config.yaml
num_attention_heads: 2
intermediate_size: 512
vocab_size: 2048
norm: "rmsnorm"
qk_norm: true
lr_head: 0.00511
decay_shape: "linear"
train_tokens: 227300000
Each number is 128 + 32 x the weight over its row's rms, rounded and kept within 0 to 255. Layers, rows and columns count from 0. Numbers have three digits each. The size before them is the row's rms in percent of the matrix's.

# layer 3 MLP gate, 512x160, rms 0.336, rows 270-275, columns 0-159
099:130072133141128086164054097149182147097127087140154086110129166127084187181086154102135192139147116077121167176136140158083165107174146157100087098134100109140064136140134092137080109199178127085141145124114148115143157165038140153166166081117143137120162143118088121139170112093083124159093080147144115159129150145102136116072139077178127147169127161179135107140119147093086136146122131199127124121133089091174157121146199111135121118183166141134062102071105147140161166125118118
107:147111173131173131141118119075132105121131105153074188172161149054118181129084140163141195191152091130095131119109164117122088135087060142078114137146075130140117128137150140134139153157182139172140146152146087116115131159113111173167140057075182107180189129137085132153137151122145155172142154138132130096089122118159135142112128079138078124101153087192092138133146107136130145165094128081128109068056140127134124117127191194151105123095123140145110059160155115164164145147029114
093:140131184156155145123177149109176122175158134111166134188115135071115072177097099081092107166104110172197124146115201159134108142119112100120121057128123111077140130110185098125076113058144153155143123142165157111180066072146138163136124159176142167146137121105131105094122116143139125067183122187115175164121133144122105082107100107102130099108135079073172120119118085141135067088067112119158154107135151157139140050204168119145127146140158132103111124097144164137156081081142142
106:088173132163113106147143082114149161150089183160173082170164111074102102153163114116106108100129154148086151143065131079098154105149144095167106109143141108101116175165163127141089072110101118113156113145101115139148103070128156165137091141222101133182120114038118136125166200113082112096093116182117123092142106097096151092100073145152185109152136139151099100142115125106106132175111158151118137074055135082098085091163129079191122121119129139114132145204131103101136180145143093
095:107141122117034163111179105129119123147110151080082196123124168154094111145093156113110168124112097170121121142152141113181098096147056048141121118145113138096191132043142071123135116108146136157116155158085186143158047093124181099101159123150113182145068125112080149153104124173144088116170136120121136075134160098107142076151159077147090131085185164176170143101184098141125140174125124154129123120129133125124103132119115082143051118126128166156131112137102073113122093165133091
108:102113102118055120147145156164108176155127142114161185147101173157083123179087178080121116127145128093096146109150132105174176159109104139114153143143140108121119082058176099100142165140122130089075080097117116096145106167111129143138119086131189133131088160116125098122170092100087095165093119056145126113104135214120110085174132089172116072122054173130101160110172171123114117107113128076131115092150065148109123109091150051104150126099079086192073121129119127165106126160098155
# layer 3 MLP up, 512x160, rms 0.362, rows 270-275, columns 0-159
103:085117110092170141143098194109097106083140056094122033163193121105139127127135144122174100131099131149097107161103154104133099147157097129164125177120153173089130177128132160182169136112052080143099112140111132074098123156147124074101109144089061132156144175101078114091157125119090152134130095186088112146064140160102131087121107147152163102081098133140167125151142149184110166168156148103097128108128113151130085118121110139150164154180084156147196102197095155100183140170104134
113:118125148145063112115108158103149141098141104085071130129106098127089137145152073146107147115177211133167163178169135081167144174099149106118163183140163107087045167132111109099133170115086118151177153100127126064095179119101126083106133074170141129125130139124164169153074148096129114127096105133128125109155145149137163102111120085113158119160063164113106124119100165122126206098113106089174099147141090150078139120170108155215102160106106103179168076134145082089081129083158097
095:147135093113152100135112146087104086127136154114144131194160110041106089137146125139141120172164136117093194157107081173065105081090099109143141147105111163139115177110118090211151130125151153102078089130101126113134090104169145073152083102122109092132154117097102086119129117133167099108113131147059128157131143078205114131119208147121141108144136112079145137109094114152158180104188120126123147085129148129171143157126132157116103187108181058168131154058107096176085082132081173
109:105144147170126102057102097114066100117190147092146159074106147112127103059128097098132059113135193133129127077119084135123153096121176083126146116095118071127212134077110153082113110102137136077147115152091111170138120052103160159097118141145126101124131149150130116115112188132103104190094097131078104084119085089102140101086157078175082104126094142133104161146139074110155091143163109139060190105121144156094129137124109106074134128088105155090106081135132109164113117094192160
096:112091128130112115107102113100140135122133151167176139120174123150158078108167125147166144120107100136134130193131039111135133137087091126106110094121106129081145091120161086121079083124177122090103108099129115167155149140125088134139114242112154113129133141043101134102132104130148154185132131139158159084225108133101139077181090105161120081120218047140082144065148120132155119118119194147125087121140095134134078077148088082090092135107141106115152159116167153155140109104118142
095:119085119094101122103125180148154145086164130105143152164152195103130145156125147086150158142176143087133104160112154112168120171108149134124133134096155165180194167143146077129159093110136141179125167118088119175117147132093164140139143077062192187180122115085157130126160106081140101093142160105119149188109163115093154156135178084153078172180117114081165180142107114138091074170103079130136143164166115139146188131122127139164167133119168168202107160134091120150158154036115112
# layer 3 MLP down (transposed), 512x160, rms 0.104, rows 270-274, columns 0-159
101:189064118133129147132175111134159150179162178152118126119161191131117145132103086186129131080156148156094121087109126173182125110137081156177138113148151132093109079151102150123153111109213101135141157176178100144131113142138137173138101154146133178144120131172150153096074117074159118074152173121129155144124166098186133086125155173096054150141172099153109117103148131116221134155095156192089130140155181167089125091152117100093107147171073105132088089119139129113133126110181068
104:136115098125153155190159136200136103124127089128117127091204131103131063121173133070109092109180194096134150132130152107179104094165172095166152109130117164134123159172097167079128123148091124128151102102117130165179150130089221148182142143150102113139114138125115122078176150142152146067135117184138169089154165157142138193120096160142166101146106155087117117090083219082138111118118089088209154105131178112144114126160154114118185117129180129129135155118160121168159135155105153
098:078169140102135129135084122108160171155094219138083080133117096122148139148163222100179121144161126122126068074126084143139084169084141142159145076121124174141064106060117101178122160185102154125132131144109152115118116143140081095155090149100141169135167077072083164147086078137140100155165142170158123149129127078115136162117118117085148119105146058137159110113123142105111151100120127126104139162130147066176189130075195121096110081161146096108127098116136117092141117132056103
100:154106104091161146125201139103134174098154173146104146167078137050122132176100147113096108118114167085159091168100178140158180139090130116170089126104121138169109180159084179132128123082121140152178184105123162133076147119143135164082101099154169108111063167065146130172177090082055118121101153148149060161210098081133104148128111127145132121133116114155136142120151152104130131121161076122077133116163138090134096193098167102113166092132120095157086176142089112134139139071130102
096:134142132116143098115087137078141153079157159132150066119100153117161126174119116159077149084116143093148105151086132167044133131150197165144109167082183101094166136127085166128114172152106178174106167104073101138130150144120171128158107112102144103139112108086117119165159216158100109136148096147133116162163113155099170159166109117134122155078154143095140065164099123081113125151117031157138191131139143093131191207094153147143162113097137143186128173131063130139107153093121118